From a checkpoint of a small transformer trained on Wikipedia: untied embeddings.
Each number is 128 + 32 x the weight over its row's rms, rounded and kept within 0 to 255. Layers, rows and columns count from 0. Numbers have three digits each. The size before them is the row's rms in percent of the matrix's.

# layer 6 attention value, 64x192, rms 0.113, rows 49-63, columns 0-95
102:146123066154069126042090160123182153100083139123156121154094112155113117124152104139072123149110187125109122145137146133124077148166100157115128083161127126111120132089191158136181075049119136074141145111143115122125112173167114137116164188117091133122084174093190139157180155152102136170
099:106159142090135097084118115145124107210151085131096200155105108075182103113115144084102146176115107174094106134124124096129127097131128183179138131156039151182150121117169152115059149134154084160120136139155113090100171097161121128051195101124058099137055083066125117156120187158115113134
103:128177113129166121156109109052163137091103119137165143155142129145146069162091153168129087121070077120101075099116060138083148154119137106132176166079126152135195143145127152043173103105106114096077126114106106139088104153151181165070113137173108136107141124154126081156112151111154095103
096:150166098135124150074183092119107146124174101164114095118111133070101161115143081186198130110115142128110137099133150123200125147157145100121087195124138084128130187105112163158111157168139118092097166135127156128175197138105090187148206134080139091050099140083101120133119099125176124215
099:137149123150144098124135068119121153153057081104117102077096100124104150112138116138145172183151178112122138132142105145180126148119122149119157126168152092185160131168099118175091127117147076143091109156121126101140118176102054110128160175178178162048144123130130121148097097177116153148
102:140125146122130110146154162101139146099147129126144162117135113129075092166147101087128138113120139155154071114115108132146074148168135183190125089091191061101103116135105115105102096146142166116124205107196208137064105154076127151142081158131132093158136132139159113181131119118088177127
095:176148158068152201146166146136178139091115115136134156104162176096146103117110117161165111140139170155145117115112089114117078181129122155076156143101149106138114130136127178121145158142161112125066101124109056196143170110140076115125150152151118132078077208145096098085098168123075084123
100:087157117137137109125120133141132112150069189129083140119097142170149106121107112137137085098106122105107151120121150148140108149133121117178085177158114126057126073141140120125118094100075127129161078169144125136083159172130201117088148125146095130137178084133152162099160098050114163163
100:120119096108168160132103163115099118175105123121124136133085128142114094099123101150147143127112173114111113152124131113140124153116062149095142170174130100091063119090167138045109126098166173158200110155154183167151135179103110130101149159099149171138135128118154136172050097141143132161
094:096105144110146156097125142177102093126195164106129118107169106175176097149174131162185124137157173075073210167111119169190128099081117176149120130103112136098107139108130120153116128104171038151129117096067175083119132173161150112174080128196138131079100184117136109115090160124160149050
104:146091198097154151136167108145176131120109156074174079109139113091102172129152119124132144127115156120099144118171114130115061173159137082112182166165141114150059127132191109087130140126091063180149191105124152168134096092123108117162097082170143087148158106140157154136133124034119133084
105:127085164150158085140031070110088093125100096117113089061153139106148125065166115111128097124109164118189122137132199121143165113166126159146071135125079110119189162153112162134113156147113153110116235104133084117171101148155130119154119125122098150095098115114159109095102137135088135145
103:086113167142120123139105114135153186148181073114177152117135138132112101169144138122148146125129114128156111143148145094144078156114133078146153169171126160158114179117139152085123084104204132142050114082117099152140122141125115135049124098141130107134219120148074095118123121129145123129
104:089118108164077101163193113095125115143128108109101130076189126125123103150094073090143143090137145058119116160074147160085169091165130138130091143109153128136121128112139179193131124082138158159124076147107105160114126150133101151170152173124051154102145124107100148112133124125123125170
097:127153151116146088138163091093121155127151168159095128092156147116159125115135147160118111133134106129121123148108165099143139134101116220092147118109127171154152091133117131140113122088116174141114140000084156135120177102110106107117085169125128090197167101146189150077123115116078068088
# layer 6 attention output (transposed), 192x192, rms 0.36, rows 49-63,113-127,177-191, columns 0-95
085:116135115147065114126138132184101101100085162152182150176118108123174144067101101170118105159102113169154087080127152071077150106127122103199168132150130081083163123096075161128096186105131103184169086140139142130089076084170139139137183056106151182130109073151185124132056117099199101123
084:152125199112139150097114160088093118105157127080116129109178158099098161143112127121103145152098129144134186154155183133086173098103086132207170107162142149110150164103102099178138119127110105180110115144091164143157069145114128108104169118114087124081084148112067137141143164144151107100
084:194101129140138048160042156124142171122106100101122065132097111114156190115103113161139131111128077127109124168072132157140125147077132135141151084132114135093120137139180231144157155132156190105142165118133177199119122137092149133105169204136115060113164169138162099133106154125113131143
083:098127111112070126108140119106145189124090116157099082160161095131144135112144082168123140137128095179146106089119082122147106044122105204166082142099175115151106135180108185188116128118188101128139097144154073093171098112161125142150167112113144072184071183141099092099123116161145140092
087:118131153135122148143184063145077122092180137077170199142148117083152079127116138134133173107134086114144107139121197074046177089148106078104089106224122120126158102133129144077114080217084162140172150128099183184118152175082113094153161092103121150122061139116072168103150123097142096109
088:103139135102144195102180123110082125143160159074136215134055134152089120094092106209162189085137094078125166184163166191121146091147125102170127135098147175165110106126150203119153110188148124159126148109146142103156147073122141151125106111128118165123174068115135113133156112103157137142
088:147079133115088133149106171164151202154104137125102089077102110157153186103088099087143147133135140113141087124119156121125157100140092083134172134152119108089117054163077101177061088138145142135173152125086115089123121111109171123019118182139140122188134129137136146162148136135163160087
091:128157126124154101171167120143144189144136152150141155124192124146086110107140153100130159140132094075107120129079130131127186074120165139161147153164124098109120110130118182138250141074117042128147154099123107078143157108136147108141095093139111143155104113075097103180141058144104113089
078:094127154107150140200125121076120167173084084160131181112125090154142142134125092150163106129139114148160098124105125137134090107088178147159112132173104095115161138198179132124078122089120165171095056119170081175146153124187077182118151057059039122096075157096129154052082135119095115143
083:126132076145091143128150150190126106077170073112065132139105156088079153119148129125118128177110172108067187179127125142119142109100116085137124099181143162191057149207093133151131097165111156069127179181119085111060159099123145179136084124131104146168118168136151105071158108092128162136
080:128112107111123140199130110115154112153122110106105133064071132166146154101106115175118145135192141124123093128105117123088076164128026123161195071146111137143123152128098161064134134096118165056144168110074108115086146091183114134122194071140100109121145110151181160157109119132112114165
080:120169199130107148113129102153110097060143114077106163062127131126131171129126192140135126125125096116120107064096099156140107066131111177116091131068142142119175100111119192068143082105169131156176088119137140126135075093105109145113115101172182119129107118081106164113125110124147151102
084:134084081114126132167092183118098160116112203097174146107127155090122139127132117175091145152154083153085117155154145136125114141161112163122120154114161156150108117153105198131114141132158093083133135122118130153200199102155114178140109134121113104122093167160115093098150188093073147169
093:111097110152098127145108182159119189103124160112133141143146151157140116130127127121093145169031113170187107087089132169172152086120107174142152075067093113098145184088117088100103115107113133163180058109165153097103135101194115136159116067111146143122133144050082175164125135143141145154
080:145100135182185159121159121140040118137134170061107170101128184113140108089095098141069136097166147136156123076101111123121113132191104116157142150170142149134088146127148113087090111170150136174139204148111230128163111124168108112121192161098116132136127117079118100078070094141127136153
123:150129182132166114132137160074108100097152073126069099031139181129102112135160132161155195137123138178120054168098077156098108100082122188084165139113135145153130158138062119140106125144124173079108162117152154072168166184093164152134114117148159093066153143138051102183115114143087167125
121:114149065145071105129142125152153127105089137185131128098161150133158120139100121121165146065134113098119125159122125147129128156127175160065144153121141171087115135205154124146108136079129155113160178153124085137078171102152153150187103119101135170176157113182115115077192075142115136127
125:102127147139110190127165125204119108107155151141170164141164145156081034134128112121147158133181182151184182159133130164142139102149109077174096142141070063168159126157047073151115108160119134144141127134115105055146111132120156117146138111063135196116119115084099150129157110146090174154
114:097142133129148105109172188130120104191163118125190170096130098161073090157163180125131164150080140094077153125116097129106123101133039093154114107155075116113076141134138153124175085091060109166126150088146087124107156125117118120142135154135122157110128107153146134134166195088049106172
126:133123102076130135119096123150169089094090134141067110099164134162127185191158130083114140046161204185103134170121106156111083154105116122199136140088123151060107131069164086117161205133172122084127143092171168117120112120191150121139110155118165098157150078113162079136144157108137147161
129:160123118124108112170118116119145121087057086183070091162121170162132110119107118083112100115118180185121128103147179081079172121129083180109139193140070096139170144132097131139113147126141146193096118143097078201153141169128092122102191113121170123077058172111122128156141106093114112131
113:163176033096128165073190125142138096089138147142193157133159084128093112102145166100056125156132098156117132137170137120083169124098105123106093121142155131110111164127174117119145141138098062111099186077188142101123183152145122123187104096163183114097144076120106109101179153123181098199
120:101093140158124148101155050139177115136113063113160143155154124054198136134123074138119145105135142187139131089142128096152109130098107162102150102139078175149161158075139114168095086180141194109101118146098158123128101114074137147116148125150145109076103137161103150073107169181172196079
133:134122114146112147097158103190132111103087164159117139084117139126105106130152127107145138156115134175117114150172105078133147149209078097073116111130172199123158125156109096150177125154110115083163160155099131127096113096102156128141089172133184135128107106118162095147146154166175136205
118:141135187079119116062048145091103131151122126122147100206138123138166119100107156139103117093152061172213085097175118090141154126121184140117135170084158132151171164083154099138148176117150178182117127072174135163123153158136081139100142138152108123088114140064077170160119134132141126169
132:167102091161107173095144157142115133151163125160160119122103091194211103137074145126146094174076135117166104113124134138143112138059219098117113136073150167111125147149096072157159121134132126185113076098127159129128106144074170101113118114077168108152146159103041044085083179171117126158
121:206094125117157115130149129105171154167130158130198144173100092142132095142146101146122122087132171076081149095154116140103093114136151075082108135153177112173115097132126117142116120124127158108132078150111155107099174078129092088148168109133130136107171107203126153109104146092108111114
123:119159166118111128152153081081152064174105094161098151162125081141149141126089201114135071122121150107111143071067136134177183115090172116160124095103167141103155090128146080195102124138074110163134090109079166114112073134128148114149151090141125148170121143125189169129121092190157135137
130:122156178119179141117026059144136130092116175122110120121106132104091176118092113167120112124195132166072155156181120104151120170117108108137140156175088153169091103164126142124153191182076120068077151152112093091161144104117132102129101130195088119143121113212170098114104104139121147134
127:157123076139090118148075160140123151112128133173128109126116126156130126159124158132187062109143087159128074091165163137099185161145094109108111164165128095122151162160143116137173150122150104105145080163135081142102122130126180109179154161135146113085128128151110176146132156105133179098
089:098106119133125129147174085129093160174153151118115147151116125107114142130154113112189105085180139106094231120148132145166097118172136099098094099095108095101111114152192096127142135153130128144078095141101082196092154049129073133103114155125130108154107140113108156110187173127096098125
091:102084131150138157159123128133099172161090118077123106122070084182093115073183136114141122155096152147096106128114096124199120117134069129097083115093140082153126129066122163073148137137145145096047075102136099133151114123163119127105108115159181104123125133155125147168117149094085140118
097:114124093098125175093124104105134190134125138153091121111106087111171164068196160126118087126129172071081110126137110076143106191089120188116125159103192177131089144070119123130139141071130116140139116097134130145150093086154131083143094088147132080158120113193127149132169121088170139093
089:147129134153100150171096095156143137069109123079094121101073159144156128135085140074109070099179162097139051198132116126131153190078184132099176129171115170124156130112135084104105157152152214110117114145098147156101128147170151104139097121137115175095150086136155134134080103137159134071
083:138110146131143114114133165104138181119162132166167102132080107145117115063092084152123140180074096046189193123141098114162162163100170100091129115153110112136082127178127165138091103054092098112117112143143088106151149065111176197083129149143089151094164175133151187160130087121163096144
085:106109106139149086099093131143117154161129188068141121109183141104142146145162174121138111190053097078125103152113094165166144175124186051101076112161194146114123103108157079115163158123120110044175107148146144093150090107152114134156086170098087137196151105151133177100072126136186126111
098:063104162127154114122094111134116118146155090092092162141160155079167086145126093151178169104137157062144185080109134129114105180153154096135071128137111155164139150122120150117155115145140151131155096164153139148135090121106146150148128129084021132132151131151156128117102041125073138075
082:168129144116114123118045226084055100095134160147107124068091126165094159137146205100135066146122169172138177127158131124099147137161110112158102162107189123110120100141108101099088142111144141162153124116129168161132131124133088107157137187071134153151141151093132132152142153051120097106
085:184113068174118130094094156075131112124192125123134065147133158126102143105123159170095089106129096070140140140137098157084137143045137132192198154107110082135097154062117117159096151129139061130110130111159165089161108148125137117134162124150140174141196143163103141138153113060134143034
091:090135080183160133196168125110166144113136159114115099096112089125100115158168123137143129164100170117134106146092142108137071190134053097123157115113066087053142107176156142120104104124120079084147084115130172124152069161111192092136145096124180102146157080192171106213159104123122089143
093:127198171167079053096119137124127106144086162137096176156179166074047131143183168096088181127151116143072107109152117159105193107148092138132107141141135092128150086118128117157114125156140154094157149166160126166167173137139095135123130159170107160146081136108133146102171110124147112050
092:057125127165127107158122170147147117166159085185102105182119178176127135137152112153135180177089110149196112215154084088115148210100119128163199087156130132097111163135090105177134155090111094140103132138152159143115104177106149160121107163115095153140083124105125113125154133158127137144
089:141071145187115140108111109174130149129166093101113086133159107152153134105149038146122178121148147112127171135127137136086091147156138121061178076160093051123083132126149108085163130100139168119126187171200072135122142149118106124146104166099105148085143107110069154181132100128115106102
084:137129089134120169137230138095127138156160097149124141170107124118126135126194154127183147101139150046154114136110116095059120186130153084100136134154176134140175090112123086152156076104176126154137162124104167175154094125056129148065206145110103171117120167134133130104113151083138101094
077:107165178117115091137138092096195103106141112142166161191132112140138134125159109161097171146078157090100171124115109102090074106107206150110153094132122122081111079110093157132157118100090094181149123118168076124137126163079078157126071130159120163146132153098112123132173108165123152166
# layer 6 MLP up, 768x192, rms 0.103, rows 0-42, columns 0-95
102:144144166172129119185099141115110123150112148145161138099024124131167127070103150127157183127175057078143093073139159130080096148139141127072158105150137147154122109131099193144116093146149077167180055145133133136154126101138132185104127124147127131101128111159165164117116120081151128152
098:118084089060090176169101168149104174057092121161136065137126133154075157089073147174130141157098130111142109132100110166103128139080121144160085142141133185159157130149144146159174121116065151150146070143079128119093104139154080098115135140179131136124117148115137113065108161186140189125
102:205088131107133077201105204079127111131112151121137149181114138182179146121095136160095156161111119170117075080146147107103157102155124128131140195065123156066125164126155105150105138127156096117108069108161181102165137143145121173084135153146161136150131114111168098129088148072109065169
092:164094125081061139107091154145155080136146156072147156084078158124203146094104164100087153087139085152139115143134185100130112138127123155118089128142097147165145147111124104095123155159125145138104121122146139158179122184063102151166114168157119139164037158175062168164165131115179129107
097:060124179100105134150103151153137151149131138094137097164116119089185073112186141119108135145156134132062131107142124098094178101108153092147148139138109100117126152134108081151124166094123157115160043136150155146138115116089101134083061140164115142114146140077178088109104096081106153187
098:112098110076091092083087133123122104191114051209128142230093153117172187138141156087126113165143067128152131089167140107144139169156189137116112150122127111201148124138128077128124111142085132123115095121148128134078096225076114085143165082116124140141056193084154149130071117156135120137
107:151105106155163106142167108186045069083152167095170152151065158096126154135130110154136094114127166135081099105124101190075070123115123146170163134111093130175105092188173159130111178120161129123126092126141182108092116151111160115170185112121126078173115107064197148115197121144148152083
081:096122177149163079151151163093049134114059147133061158143170130122160099139094155126097142156106137136120143149126130135092126090155176119092132135106102191115074122137135143115092104112148093085108121150141162169149113165139106217124124085118148135172094130070167133114145167181112073153
113:145109114148121127089049125076150135117100159133104153134183180074132131108078175086126094145102154175167116092078108114115088106136121123168166165148134159196109130173173170151118121098112153150116124121154123152183129171145121152079161145122076166154096151051135145141088057069088139097
105:159093144083135169135115158089131129179110135143099135128159188078165148090156079119068124131128089085110160153099105138135058110151057104125164133079112129140092179143132103105105103127208160183113148141102102155146176220134119171116096103155117099216090069166118089110136125095108136170
093:109114143164093097087105207134119116049144142128121121142148128109085106130148157111155133156141105140114206123162093093101050101113128154142155167180089098148178126154134112116110105084095115109175057146166117065110172144164109160113109095121118128128144142133120127099060163124138136114
088:081108095133106171083122155105137072095092120175092119177145093075135071118143161127141079075144107101118111179142196128101160133160147107145175147147139122115175131182143135175075136094179147118101157184148110163092161195086093138147102133134135115098117117129135173151146170091153150140
087:145144099118119166142102143045146104147120087167130097088154117095173142116132169112100129150076152145126131076112065096129110146158133136139158167088138163147071107093166116120157084132072136097175113108174109158132116186071135135096119059152153177096141109119127071133045103159156151143
102:185136121135190096088199188119141127144165127103115097104139099078123189117069162125107092089173133167102132120138145125128131093104165118083174130174144102174097120096102130108195168110133125094119098163151124093153144139147147196095103178126150114086221176123096120141170072114136098172
096:122155066130098156124154067102130145130128118081143154154152124118119125145132130143091187157115118140106139103125182089146085075090102130140140171142138120151166126145172154130133113062140119136191133148176094131192130138137123131097100092151116125121138148098127131129165159136123136162
100:149139145149129126152116130160098111172108135093153123102088141083119137077145171151098157121120100190170128157135179107138074126114135147124080149104125102152125163117152161175115132108138118108125133179125136121120095134076100185153088101147086078123148156057101170209120114127142150124
091:134157169117136123137157136135114093058101186150138127144114172183097117194094109122120118155094107154131117107121141089151135141114137118126122129185108146155100094186152158151097092122119130122138149199160141093226099141147054132132158176079138200092168195089164151147090078166144095090
110:062107170106092109078117086124146133093125082129122140164125130137143137158122126127085107068154142125113153088152079128135087082143171166131146191138069100067115148124085058141117109071099139139205112120129101174110116179104106117101132211132076104110180128143090130149138140101160166110
091:122143118140135154101190102150084141107118165131152117133075110167129153091120119166133140122067102163179143181161050133102194150155121081162139147146172110158084103149137147174095062140129140145152173147099106109054145185107172161108085058132117106141097097157204135049100149095157129102
102:098139161112152114108143186116178149125136113151162145139100162132188204113169079082191107089167121130138108112134158128155066108120124144120067159136116092173059154160142134216104094121109161111111165141126121145133109167106113117106112123189177116106090126109113122138119137146130070107
091:170058081111106141144193104095102116150102126140162070153148192157136132098169106105099132182154137164132104204134131080137162129155143141119111149163188147121117104105090175117121172091149089196136141142121091153140182123097095137101112134141109146162055133136092123158146120110164106101
096:096091119150068187079141091127075171156114101124113107108097080191168109124160133129142104112132182133132137074113144163051109127076100136126112062125128161111076166199135139120115183125142128136087158090184129103097141125133122100161075133159087101103082143097116139086135091123111162165
105:118124088086101112142132115131052158084081136181093114107116153141142085178142120168144141153162217132158163157142154161152103159071196180122098141128134135137126146179107084161148109178165159166178136171115075110141112104122084155153133127150167127087188149131129102082099091126153061134
098:133097159119124167149063135093101190169143112142146196115074097174149153173162124123149107133122174095098162166118163152111080146118142072078099170107158079095080110167139154185146139155109123148063104114123120130063082080167110137123141121133137144183118084106136191179201129130123129087
108:088147161083126153116111094094117128152128141153128109150150040116172108153180057129150148198154118129160170177112113182050116140097147150119139151114127097125172122124175139097181133193137105112107167118184073127104145179105190147097113194130170101090140029107140097157109104139164127112
095:098090128125108165178092115083123172120101138169135086107118128188114136091134148172066160095093162099208069113146121164130173148143190142163145080110127133123149132054092124117152143194167168145144161178203062123136070158163129133096123116158085130157134128100111105189132116134126164124
103:125114126146137206157131124116155133162136070131067097138120128083132148088057132093109115162161141141119187104134095116093123160127122133165123165080111159100077126174157132096120095141094145131153102152186150153145196164095125135155136153073154134072090169106137107123148194107081176096
098:114085156174160149147160104123162038096110086180138120100174184126151143142133128123117150112111097109120150148170105115114090119160165144162130113170156172086186142134103137134143101179137145144119153151158096085116087154084113121124150126160130151114055139138094225109083156147084160177
090:080112121170170134119131103103161168110129193107107147130118112139153160073095130177106138093146050131147218127183136141127136102174149161139152135112113146131181130156167165148131079116100115113083153068073192118180128244157090086119118147069127119134070132127136152142148079053086078117
094:134126160147068165152116091134093154090065120191123111146148187118157148118186082138155109081181161089133078160157119135124110084106133104119139134107137083109168131182116133116141146161131086179126150120118133146131084091170119210105101180063085185104115138136131087091125092102122116053
095:115154151164111120104115146129138096115166131144147138124124159113180126179159092120121136180137160110131127094093140097064133129105126139104123031063121140144092170185133103118151083148117117166073128116166100206170148091131118108112118095094085084110110198139112130094127172098138101180
102:080135201165134151112138155106134172123099152152086060132119121121150112154122119102109081144133108172169114095175155114130110142117081093076147132105103167131166146147143122115189149114145225063117165118117154077068117146133135118156164106155132140118181130138103157098133132126133111157
099:107100142154085114120186115132091143124134164179159126159155086157118102155119133123055149108169148146048130113102133107104140104186101106164112058102050114107157111134113153115134088094146144119126125127126134175082121129071108198140142158110157128144157115110104101111158163159151127157
094:121131172167095129134132147140119157234159104152148141145130139166181125138160141193125126141127164088150166122146120115086139152090137119092198141099161105137159068069108159110052155192174134129089160143162098121093095073137105117106116144148157179169158169122157186118110120119109105146
090:101150135122169135150136179063126111104116091143134155113203167081171153145078138087115144162145126127076114174101117136094090118123128122134193101095104170073123184149147117122111117150121135151154120223141127100109099196153108103142057093111111125153185032159102141111072136130115151121
101:093137106109099108160123101120161170103180116131109156164118148197184174075159121146127131129112100115128154105109116114093081057168133131128149145138126112121087146083098118122147136080111195146157043157127151064139106131081146131122185119131134142129160154122128095191125083098102099117
097:144110099125159085183113134150126125100084115165163157122104164135140116122161145122139100134244106108086129141156117078145119103070120151122094124109139157135169145101083141194149119119123084117130074114165191114079108151163130141166157075105110152085145111183131107113142073147123163124
114:142108138136040112081138132159103064099135072169144184179105117111152165116109147089120196105096112137099122117091103145132112110122175147123144126193138142156108137169162122143091134146164167176146121071159122140123143133100127151149148138134113104112132129142175131139139092145065166117
110:163135136129119131105121115079117109193176140150082130171123127174141077075188096088116131172069135110169198083144146137120109056157125126083054146177142158096108169079188115092168130114186098140088094117138106118178098128137116155137090122132157132112156096115098082099106156100129125109
098:162123147112148063091111133172056080102072184165163140102120166106133093118137132158102160099091136108154054154141090140129162098174163165148145209104138058175185137135139141116116180115137121118137176116126155124146122151098122081184096121126142152141093094113150116151109107101102139118
100:116194126103124163070114136200132145186134145157160156114110149118158099122122072080122107120087120095132077137132082133147116124114168143078192186100128148070098113165140044130063100121113145099148073167126136118072065132102204107151108118113170176052149123120147132177116164100088168136
101:155142136142095146103131148125099159174064143165177138111149143132109115126137117153169161114117156140109168107136103172079107133121092164102149108123130136190138169152117093130140126124126096125120088125129144145124087083124096080123103121153087128087139131151112146103205174114173147158
097:131139117160159145094149131133145159093115160095195126175152106084132126126180131134135171182140098138057198095070146108171108142117146214095076062073145092135134112119092139134156156069179118137116161134164178087136116143092081145121130121115082066135111158089110136104123160150178151112
# layer 6 MLP down (transposed), 768x192, rms 0.157, rows 0-41, columns 0-95
099:115148087098152138128200080182108120137143130155130085115179167106091135095188093147103120114095149154112139153099114113166158109129153158187123119118088187096114100173165039113131066120136120089055169130127140155129126179109130109113137080180162126143118122177139090139138088116123116183
087:091133110065083141136227163157105116153150116070130097120086120157140121089163108061104101090114088116107130165145144157138127117181094140107146118126095113115084118103122105135110141147157145150110145184155126092129064109106140178144114115119113112120157128114148128154124173156145094158
098:099075132140118172112118129139184112130159087092137153101097095072147138137139152097129153119191138110121133164117110165166142174112161109086121048164136149164126134167062088111183111078089178134094147145171158123143123056077176121118178138126079092169166124152136116093170143164169161121
093:111138095099169084141114158114089107144086146131141102152130134137108073136152181096143169105084062127198087123211095097112200159122126101172164144160131170126133142095111129114122155174131075154111105146157080133138187150096151163176114099120105068071137141078102194148137120154112174119
101:102127165145100126100071209116102105138129125126099166105094127136106123132164144149104164106123099121153137146155125129123125138133111099105120148108131125102156207125112133119019137139101123189192111120137174147107103140108122129128068103140133086176171095110113083094167124104135147141
101:108136078132160155144134151068119174190125043125157134148158123130120117184147110078113124102114116137057124128144111115117152177057189123127145155089129088102137124102067097111122171137119111108167142152117128165154090088104128153154080115117140047128041141169150158071163115176132127188
105:118090087125146200092086096106168136127102123078134089103120111145158138079137145152123100147128165086109130141077118112154136217071076091157156126140140127092115105085152155125125092164086095166157112133179136104123193150120114129150125146128158132107132151071139081173126199131131126099
085:152117067138138126103102148091148152057116090120101131129112104116112102129082121136176091169105124117104170108179139123098076185106049168145156077155123121128132140135099153111204180090139160199113149161153129124131144137156160052171127147147121108070112113103093159153147108103092135065
107:130150100160154137141144082158210152059137137150076192185104110108143150088136050133110163143132173165162128106105088099191128064172144088098139090101084101095149101098114097171122177108099129061139152096107139148108113155137160115136188196151183095047140182145146111141125145168131107141
102:059132147158112079100178150092077176149146121119186106143136129163097161168124137095135179083179142086185107086156140105109134131098150106120064179144167111112107112138169137119128126127161080111159106160141122102076069089146130143120149142163089160052217143076174128192142127118226063179
091:151100155129186180115132054167089103157107133152108150079122148126155114114082101091125169095150102153131118085101137112183110143089105180131120142093079176118188154144126149070164132122203128099140116091091151118111119120126194117073145093142114050155078148072120110123080103127169116122
082:159130144122090127098140164162170126141125145087173184010126144134123136118083112168080167143025175158151113140079096109115155124105121141097069156058097083151095146098149109091138111119134201087173146115138168134187122124110124105112133119137196139160130173172146102153102169155096126074
082:125106055129184119125099130148194163134119131085162103115103134145109081153163102106112100117113163120141202122172109124138119120104123108160064105165144201152152145128103187159165182089132108170079136122105074112110091093208163085124154190127155136150088145137106130129158159080123164143
101:089074121133126151100135140114183110132172073142149106129144188157096082116154162111158174163117136158140142149134036159175093210119162112106098055142124143143147140197149098158127145162100148160128120185118126137126081120096123073125195145139111082085115116159180154103115151145135128150
103:170131089130113078070101176134148115154152136167097095082097107173086094077130143114141146092128112073129116071144095162124140149137129094117161122134086166122063100140096141127097152147089138140081136065095135123046107124101153139154118188129178152133133150156124119132108114120140133090
103:109150139057127078162111196129102095132083104080128166109135127070121139135076123094159163155085055135131164127177187156082143160133146214126137115138113131113098178153141107152101100132149155140124082094119139107068142138098117112120154132076099161173101163123134132105063123171138116153
090:137126150128107211091107213169094138166086067127104114078139065094165188115158130089054097140068131128122152153101196132113167146123124079084113150139180078130112136128129124182082106150132119119084126129141125108095117100215110124083108156131114129083137136137132124173065121132125097098
107:136157098116167138136127137146119118191156142110104184205121147125154111137137109102157142148139150089125105202121180088101137172170126140133121072169154132132082078113085099126136187173163171118148098124183118157145125125093146150123122108078120103120098172119152127072206107121161087199
089:075102127179110118049139178097070152121138129104118144174149115119087162115115170162104152153070139120115195120112185129163120155145101177128131064113105107095082147074107105123159125074173147180140192113130127178102104151136147111080135148113186067125109182177130175143121153083134109111
105:197074131089117074156154092116112123181203168116110101125120121160150143164102113146146117076157122102110104090129145125096125154152132112152186140110129096149155249128130145076147166092147141155147103163117112105145107054149140148114103140140116100087113072122092190095140138146093172111
099:076139199162137126085101145141143146128060099110088160131104093126129118111135121122137127136163130131145210069108104155090089122081150157100091065135073104147109135120177052101183073154124105068148091090151165121125128154154105147137129133159098134160145053124171081125069085119134136138
102:154168132116160088120107148113217107054141137088154134129156132108113141139107104129090138142130124135127126224142134137179125081188109079106080174156157095151188074037118158115117093147112134105115134109139144148144123117105101152147087169104197157146106136122083117111097205146178136085
099:110134145121133145142140162125100150170161181127117133137106158106104111141190109144108109183131139140116143127214111134125102130103146125131081166049119178159157093128144148161127175129142170122129158073093111114163136161117146184060145117124143115121079107086134121120114120124084144158
094:122133122155118151164096083117171115076135095164129072169162189124090132176124059160127071110101116165104115114062114101130152075124102179128137136137156118145156161099159095106129152137173132126120117145149078122147080166160140153137138134145185097127125121097126138120124100111141105151
111:085187120129138098165131128115066102148089133085108104159149157136128140071056106107101152149097158143122131168095067144099080115081166150188104135105079116081099144175172092106110099150096154122144141148159174150164100135115107132134139059185116123152158151171114162151139146094084195160
101:189107120150092102071162189138106085109134166092131090089042101106095138146142134151144129115165102128063128153121119116105149123129134074086119097156163110150155098167120123183108142126119083151073153117094120091134199119124142107130124158122108121081202106111108122113145225109089116150
107:116107099146126150176119116130172061200139122130116125162108040110089183127107082186128133154128119113190103115126132131147118107156051114062110094100123158111101127100156123151186127137115086134173103153153115076169163130141157143159119111144153160078158157105105095130127162141188096106
101:151156056123064122086102186134128176143071149108122125142116081183160098116117143167179127141149185174139121091082118123161119179160088107053140128055097098155103049129128105182145105121118141086108125110140123121104105131120121093151141077123100153136202095107149095184118131119178106147
094:152139107106146153113136125164075141191131042191154101151124069134118105150141181096195075138118199071105138140109169083083187133128117039072120165113140130097099080196091084148093148110174173113143176146114086074129096114166106136109127150099109144159186174166081145133169168102127119142
091:151115164152161109118184128143149150144178122095169161163125134147085137115056064089123083152082139117110093076147094132099178130122116140145121135061129113131119166155111095129112152168132157097075108148146128103137129127119127113054148126180160113078103096158159181098085131123143128130
090:114177140094078056139145120118131077121152125182145180120151138127078084138178169148190170155208117172086106108088203169136147166118161076106162123120124039124144130130156141135123172172126100104162148118073108125126137163144107116150123167093159134093100063125114069147140110130148160075
098:174099134126185141123107098159158063118140150120102130087081100075146063124106113160130137166157095051154170159111151101138080116129178120104064197124153109142153118111143117139113119085139152110054115107075148088070086092116125128072148119128255065135137130116088154140159114164190154177
090:145117135141155089107078126100129083181145142098092085077111147163143132159122114173103106073164110110141134127115081190144123147096126175146060168199140111104151200119140122114137083141128149142153176137065151129094181111155100106140152164128106137131105173165197157130143088154076140152
100:125111116066159140106123112130127126089075112060125127110127115099064150151127159074168119090129136149105111143120129145208142121141103173168054153126142112156143166144158100115185073113124151129139089088109169100141133142130149133185141127116105098140088099185048088147127132133185110131
088:183124127071125132126170076171136100104142217079142140081083128157135110144145115109202120104184162144164132075128158130092194137178154179139111122107123144164095125134178103135152150101079093149122107174050066112103082091129105120122127158094146152140107175068116131080152130074089083126
100:121120160172118096101093198110083115155128107170087146100112143113106070140110153091106128148116166178150094164150157097111146223158122150142074131113135162125127125139190090121116155159144128144115194129139138125184132123155126024139095149133066132170142118150143114146104117161210147107
095:153148117109172165128131105156106093183137129129091162111147170170117103184171150172170173091144197104151161165093150137128147093129139126145088140134043145100151070140164103123084081099117142117210108109145127180136128116091134110158052150131132115159162166191162089123140132092131118153
104:094147041135178154188147052139147149169120151131121086115102124136162135165079151068127127105115113113125130098127130175103097161088140134152105147103149161189134169166134103122107135087127116133116110105094059182169108102112118088088109101149109167131130135119179124129106086129139111126
107:116145101109108161168092147116101128127143140151173215122166143097113168113159134095167129163103096135117133080125112104156133109152097170091139125105150141117099162157078150118148156097045119098132111176166111102133137136137160115090148174152106087129145080151147089152092125054096132090
099:154125119153176124135101155135178158136117189165171182131093138115166137109121109073119143054133135087149171107126110088085148183129137149156184147123092150128126118117122159108124137172129120077106191146135099114137146110106070073151136139145130171008108150127132122099094093088082074189
104:131103177173120128148076147087122142105112118125112118105166071120111124101097143105149118110174182106120222136088130138108093171191133131132104093144146114159085168072176197152105106116103100159139141129166143100169164118057156092145093156144151078183162112136075140124160126093157133097
099:105163137127154075120175143171164109043143118090089102114120165091141161110154091144076144143145086126115139100138180120120128114181125142179083126111150191133070130115151160129098169106101152130151145110106066092132126123117149190104141099130131152172111083123138156140116138138134127139